Part of a small language model's weights: 3.49M parameters.
Each number is 500 + 40 x the weight over the matrix's rms, rounded and kept within 0 to 999. Layers, rows and columns count from 0. Numbers have three digits each.

# up: layer 6 MLP up, 640x160, rms 0.192, rows 142-179, columns 80-159
# down: layer 6 MLP down (transposed), 640x160, rms 0.192, rows 142-179, columns 80-159
up142:466421487481584517587543493445496567476459562485536494555497487511560521558478509502520631533530497510477499447508385511469507503531479466463510424545470495464500465543586454550439437506485450503495570431449459546473541490553508506443494501
down142:503556522492518511447516583485496414561522599521513468450471422551456449520510493501506519463485544563531530557533555540427516542461496422522456445513479464507501511389523518476507503527488555504465470518512569454505537482442511517513498517
up143:508501409465560485551522503539513551481459523472489463553565520479526597537506579506498516495531441468508479520491560585519498524489483530543492491477455485480498446500406477443553438509513484467476504407485533439570494544476491508459492444
down143:459503414521513521500523543424547580591518526469470431509462546466521508505491522489474520429441488531488567525492512488502532440540568480487454480505512520499470486447486471443501524482513510500540498514520554449499475495597552453498542515
up144:494485496616521454504521591517450521539511560552504455490507627480470568485430466455521558494500570498506551480501534475432469473421513455532495488492520446464545467407504503453509587498488507502493469541612481467578557484521542469453487485
down144:435489475512520530494442551491494560470533525504483500514554499521476469507499498444483594447486525488520486508457567442518437531500400460537455557554497517501453499435523436459512565515383511525541432533468416462492508392473536537492461477
up145:486449467495475513488530509508469491476408541489473506504544521461532434461495542464481527579469516583445515492537507471546519524517510492506486486495536450513494520580606520505429559462471579504554511521429525466573516507482540525486510526
down145:537557478473456488515502461484495439498531429455491565500508566514481516522509549551443581540497480531549427509517486523553468540502492477533538544463482514501468470520546509551444518518466479505506513480540538528456502472533450475503454495
up146:527502454546470485555559505509580526487472547488525475472450519581548496436562532428483472501471453490472485418535464567492494512516496544453542537617435459570458566455467468465497497537552536444471515507526492474468397541468499526495511502
down146:566454516498505463470492538548456543554455414509521458481496495514490535456518475550531522542405524412566613447546464456543454469457504543501485522537480558510462491491461504546470538533481545554464606522447565541544460601586466492473535439
up147:504521537481557435474519539458463465438447443581478515563451465426556505490454500551501465474461385489544576501519472522551511572487473555536559485461549473467482560501531538488454509488610532537565435443499437523569524538538534537523459525
down147:526482572478474522494498491512521449538545464507522513529492419557446500386480474403511414444529454456545526553489515497531481479542528464533509513473527532531536579438457416508578445491502540522560538529405472553501505439505564418470545473
up148:459518483525457514564436450499447500467518570442532536469413553500508522507568527509501459520462476578531517468570528550455536491467461526462523475507477488527558597564544523523480465462525465573482555565533539528500521483513526439530516445
down148:569430459557542551597550585531519474423446480549481451517507576524553554494569512503556502456522569473535587550451509495501619532528403476538487480515490566507516489538575431478469472518532457490465566557497516485474500494558538451503579559
up149:530479491557469532485509512561513528442500487506533516480459478459493448485437503538537494458469479548569521496452534518523510526510496495505510488530477463514487519476486491501525542490500537509451459510506504504525514520532501515508464536
down149:462514516404522411537487478537481479523529479507509476490483458533494511480536423489519462515523520484520519473493470496512513477518534485477479491466485442504523451462500515490537506526470511491500485500487537466471505480537449493491494492
up150:471481504508473505499521546456421444532511512462490524499505500535493533535462515496488503452520531460489581533576544489447572432480511448497521498576548476582556490488488499493514504432528483488549553415529461552498483466491455569457477526
down150:550474520496436436501502514486517497539469520488509463510501529525538510506543513523560457504507470524498536555453482492447524486503569522532481503493491480455513577511485488502504487462453547456479434495553558537539622512473512487512488462
up151:465500554425563475472565470555452531520463477496506495500531558519510527540469459467458452553530546469455518529528455506490541536464524504447487461499526459470508451526557499521488514394449587560508494540539488429505447516454559510498503459
down151:443476571513513511454536540499531505492593515463476518517473471514471476494430553510469480511552500563498574593479503487488485500455534499480462487511544485446497526540458516543520517482529462384493495486504502510531528506535406531474471465
up152:521482465534486536570528475411447517449491513571527470478530466536508472522463592508472510429581461498508432533555519436487430468531445446476446556500496512531504573456507515538527473517516570549457513455522550571553556568554479540460492455
down152:405471433504518432457467409520442452497457566543552492475493462535402521575550509503544378512502456494479463524535502556541445506543521532483495542514559437485558568521435529508548449483467545477495465490555483596490545491491452461466493375
up153:533578452511486471492459485535498436517406433499506460523544505495506496527480453513527514454489445451462478526564529459494427511379498601544455502553506538482440444433493505499484454551493505513495522504510512502483490466483501470429521469
down153:547439453500512420508478483465507412554515512504486491455508555555557506427538475453440469504512380519463446517448448559542414550505505556454511480424469525507543413512509543494526503569536507479565483511486436507503524519498465546480479476
up154:534559467534561510456459473495475484479534547488530519479497540564496544522455510477543493541506505470486577514492535455496519474456474497519466508559488473456514508518479520512547467486496517545525483487561525505488405560465485497541490488
down154:552484422501424454497470454440494448510479476565488458510490505493494522491505480491496481405511543468499452531466593535511474509526507440442487553499474507528524493434479536466502527469532475544560518437557534486511476466502535498498527563
up155:466477511556452433463528499446478576524492520503447540523525547540470467516529501494547525448458488504520550505519549500452520489508501530485510467494481485472457487491483544503546504474479518534521506548513431522474530533459496525437550553
down155:523508456493508497484531479529507527541459481469549508470459523502562520462434468518469511472506500497502468478488461565485536496478507502570527556528481507493430482477463454571499476519475501444485467518488482537468514489549512481513536524
up156:480482529595580459462517459524492550482532560474537449521567466484502460586516459423496503489465462419511549530517485475445487499505419411543462498505500461400546568526450473499478469548568552513476493490562500475506519498559437490491463417
down156:479500524559540478457471484550540521468465516470439527520483563516482519460446476570516527496491534521544512586480506540529530463486529528506530443583465470527544508487493527517466548471507487465508531450539538480495511519411457426496439467
up157:441508440521512508505506533505483494543516560446542465517559518535491467522545513485483501492498538517468423485535525499495507551512471476538496501524498461464529497536509514546477548427535467468458514511548534506479523441550503502506485435
down157:515516549524480499479504443456475471427526568511469526459422513450460470519471596488544476498490488467455492452487479510527484462497505475510543458466521574537516521501515523493510484497539485506535492452475457497544454541455546519516542547
up158:484484499495457486548430504437494526628479479520493509492577446478520468558525517450528517463583477460503537480587449486465442489508519447448514463460549482476583559494515540482514495428456470536478491467518470568459501510519545557460509499
down158:474550466486514548477481499476490531477483519436460539426523544476473501491488587526501496510550476514489516552482503466482509576444507473582519571503512499497503562496429479485498484488529542519470527416507476500523476511502470539485471539
up159:399525499433530492494434514462557462413464497454548529432528553521516495501450539482436485428490477501492498516438503485503535516513403421494516448532504518489515514593480451466506512505581431467519518499436462456536493547490480500517481597
down159:489527521490466561533456460545513516540539541464414503527511510466484529540471563531468502457518465538553435430453485507467609506509499543457512529479458548530501516576491475416496503475485504463551571504484465533415450466508536412493544583
up160:522546529513563537580560488508576452453417534520618548516498483425491433500511489646553571474498481478510438451509442461478566505529583546456458502529522531498563482518427488505488463531559498638553516489505497478534520478425516475537515568
down160:509476519402461484484513515526513506431406483520480452483488475498465507462563509469476511498527480400585472521505427485565453461507547467424507529520508516480444508550475478451547505591522487594488548489471494466551515528413470508562519515
up161:464569557607583575458475493510483556408561472560488498477544496449511429514474474500559513472513539542466440524549520438475481494463524555566490535485449487472529473510565496522447547562547482532518468536542547546575493499530533540481550478
down161:446518553501568517466524461536480477497497488527510509477467480483533484515448460520578515458476457518511527466486494508512525493505546587512553444596489408553503562541506505457603488475496455506447468487505508527532612561506506499474482487
up162:543552474544569515547537481411508499440424551640450520471483470526526455405523454485473538596511471442458505556522531474515539526543486480481558551565529482538550521517463536516492474609517591480480491437447520434555514562476503436465485516
down162:510540535522484523538384458458492518529470495515493542484426506562506508508364487566516453545584513476518470445527500488542544463495454481552500486464474534423573450494531588478534561451476468494488547543559504545539500534531551558444427571
up163:499543441530517465474441517463516477519548572486503522513482508467485475563413503495560515498506484537534480506493492525575504466532540376558500476542505485481528514469526469505478546434498490514460514440476494446533480517558533502571463434
down163:491432422550547507465500533456515539482457474505522542531477482452432461506486521516518512423535445469544499516521514546536516509546506485506567471528540563495528423478387537473459460507474404448416488460517532501488570475462486495518522476
up164:487439487470500422481517513541510514529488494470503518431512498477517475573516493518491513495477477485496561465575576451517538411555611480465564463517514502438535484521454459536476559570464511499456496473513497463483496492496546511545507534
down164:492534505469477552482542439523502603456500453430459500533498512480480518496532549480438500469435538451508472476433506526455462492474516554466504510487510417510525490532536512491490499507522528500490524502511499526520588478443363507480499535
up165:465536557511524437543546442500516470394533388449488582551522447491508520478512535521538440465519438484468566498545502503465465537456510439433469473433493483448510516461474505566541479482472515429503512497544573527412509514487526467544500465
down165:478515523450533497512530509502432530571583502455554478541509431506486553519525473567498451428554474452541486489522434523461522530495522458528488497488544488561505528504574408537479559522464555527488480502568464505503563453454392569458565557
up166:524481461531472525505448467499492473565531499516443472450493518547530446513486512428558522501477437517533486521548483511466446509477512536487555540485548547463479478490500529487465481474473556505531488518516491474459556481555466529489500484
down166:516527505462538494486527549502539533480501500457482509517522502489503551502527539522473535586567547495389486467483562498522504479450502500511449509556481484589538512490506514575551482497543531534447495469565515507522456530526505518495485522
up167:489455536494446450502554454528472486503503481507551473537490524525554508485495430419499525463526522517490474530485532492502541480495463561539529461511559431421501511512497615455473503545547497487481493472462504511479425518560463480490485469
down167:506513400529490522498426517499563500570504492503461484579449517485519514515432425495478535485521435485447552567448503501565540445453504487481502474552561518449536493555612442539551477471498528544448453465561475435468478550450545445470504491
up168:468507523455487521469555432495436527562501534485506478503529550503486541503484470449466497523518558509514575528481476538508521479461487547498522487538477474531508539457474457557497500482483466541491468471573522495543550468514450445541473524
down168:490530508482467514509517500533509530478531496555534584544465472524527430488446500430508540466489532486463474512469566443510442515515466505518485540494526533501492542505501507474491491485514474544493488496492424503518473510518444495459455532
up169:471537526510448505507478489497462490505500647507502524494520570535489491529461513414516493521505495493484481535488511491445480442489525463501497496466479483509466474448449534507468539536445459483472490441524479485471473502449527484550568483
down169:518471517502520544515435463550433499497521492521460514503504511532479475482479447485517561512477522515450505514484483462524559496524504524566547542479457497493524526506503500519466515506484448461481479480410478472458575555542461484447481502
up170:501477483558465454495545510459438525542555521463503621502496565480534528541484560511500494469523420499511522550587525552492509496484509540550446520504491559533466453436480556537438478515518492495513431488482561494440528529524452508512409503
down170:497568513478468494474487463520523486517549554545485416557455518574443450494544467519530492476555542502583446482530586511505470530474483475520461478440521511488565535488465518554498535475401546533460510475550532458471513522499508544538501479
up171:545473485471528422512488471473499457488502425554481495518539498518551496449510569554426554453477542414560512457503483481477520432461449452509481507526480487468542476547357469487508497456558533490514492516461485462465492486517520540494486476
down171:545442477468514496533489477495465510450502478511487516510470472489555522429584460475505485524505513420477485528513487541493431446488607476474480478502585497509446482501618515454477526536388504465545523479455479527518510437514471469499515471
up172:482508408514533452453479550526523458510399489448451478506496549481484477509487459470540550472491498446515543538516556442456469453551442511458440489558450501498499531438464590494596519490467491486521530472485538547494471524500505509455505545
down172:521489505543533492547605483510573529530474465541495489513533477498512482537524485508476512486569499522539433510493474481509486479437575495462529410476537445518494541581480541490547518517502539471507527540505431454507429479545532512468442552
up173:472549438504537555485518501498462526531468516498521455472476491478508502555498435416530485539444512508568511464563527503465486540460446459544504491464458521526504503567403605534490500459515512555528566541526518452452489521560490463453522488
down173:535537501513474460488481531431509485561546491498442461544487503486495475574515508452508556431526518495564458430488557486452504442513466442463478500474562559485466500409529495477505494461473521489611463520519549464515534430472519529413544563
up174:503520406518475408451519457473554586490361513502588498497491567527550496490453549446524456476565428465479451570494561548448420438475401452481467492450510572574581426534525572510488470533514528425470557485514543469537522513504531532466500506
down174:508503534540500456557454535459452588445524488523543510467444504481489473551488484497572565451455387569470468589468524476481509574619531493532495535496489488539444470514514527475532503416474560475422463454588488420521567392490436577486498534
up175:553531459502507428463511512510453493466454593437441543517490418499517509566512484483522572412525472494468411482550509471516463505572453529550531557527484509539405529524539542509434447441550519574505552501473527445453502468567483464470515472
down175:533459488513481459487500507485473529551520514565514594482538496471497528577483399453533495476530538455425569470498464444485410555488507508530467507512580485469442509478466462490484522533549458537493461420542506415488531530503507501476449459
up176:512512439441514570571415466463454442485469499468522545504475521434529437480482517504533448437507534513464570412489513425570499462506508494446464479506438513601521495523508491516501525456535461430473525472514538484551468548493487488581551565
down176:477459541527528499515505499500469544455447487542562496469543536504528511496498563516490469521549508475473525523536470497532529553535514538513562479524475551542520486494473452474452444522428538550582500530417525517493566499508473576493516456
up177:510451544551581519426482467498495525514516423480473534565548582375456518487486479481461486474456483623502495418502480491420509500516474509548503517445489528506447471496488420515486547457490442551460505480425511484617418496476528496483512471
down177:533469493487502425468487432447512505450590437504384464581490515441547489547531517424513534508453530577434499485503512506448567467487482519602473483515536528531470495453525504498405569546571481555469388486484512506425529456500440498510492495
up178:541486595480504476478471492474522535526521537526522475466469458502539508559473533427505466535515562592460539505580469542432511492453402514510418516506552410474539435531446529550516523455472532569504449492529450512557531449480507485517495504
down178:493496428530516605461484553458460546531489531446488495557518521495497520541513547471497370510462487487472431573519486489563521475507477471553476438481500510538488509471481549434526564489446497452482506517471463523511493506445483561501511479
up179:531504532496478491519500428491458433451511549519494502533452523498552540450566582420476460493541439543472441527483496555488503470483502474441611461453493540487544497463424483441531561500416440492531488511497605520434420545561535466557433505
down179:491438403536513450473471581426528514509490426452466506482454528516473528525542528505475473580508519598493602560429461600462542519522472440526507530512567569572553398502570525509561496445475510473455491547514565408516537514452488450489462497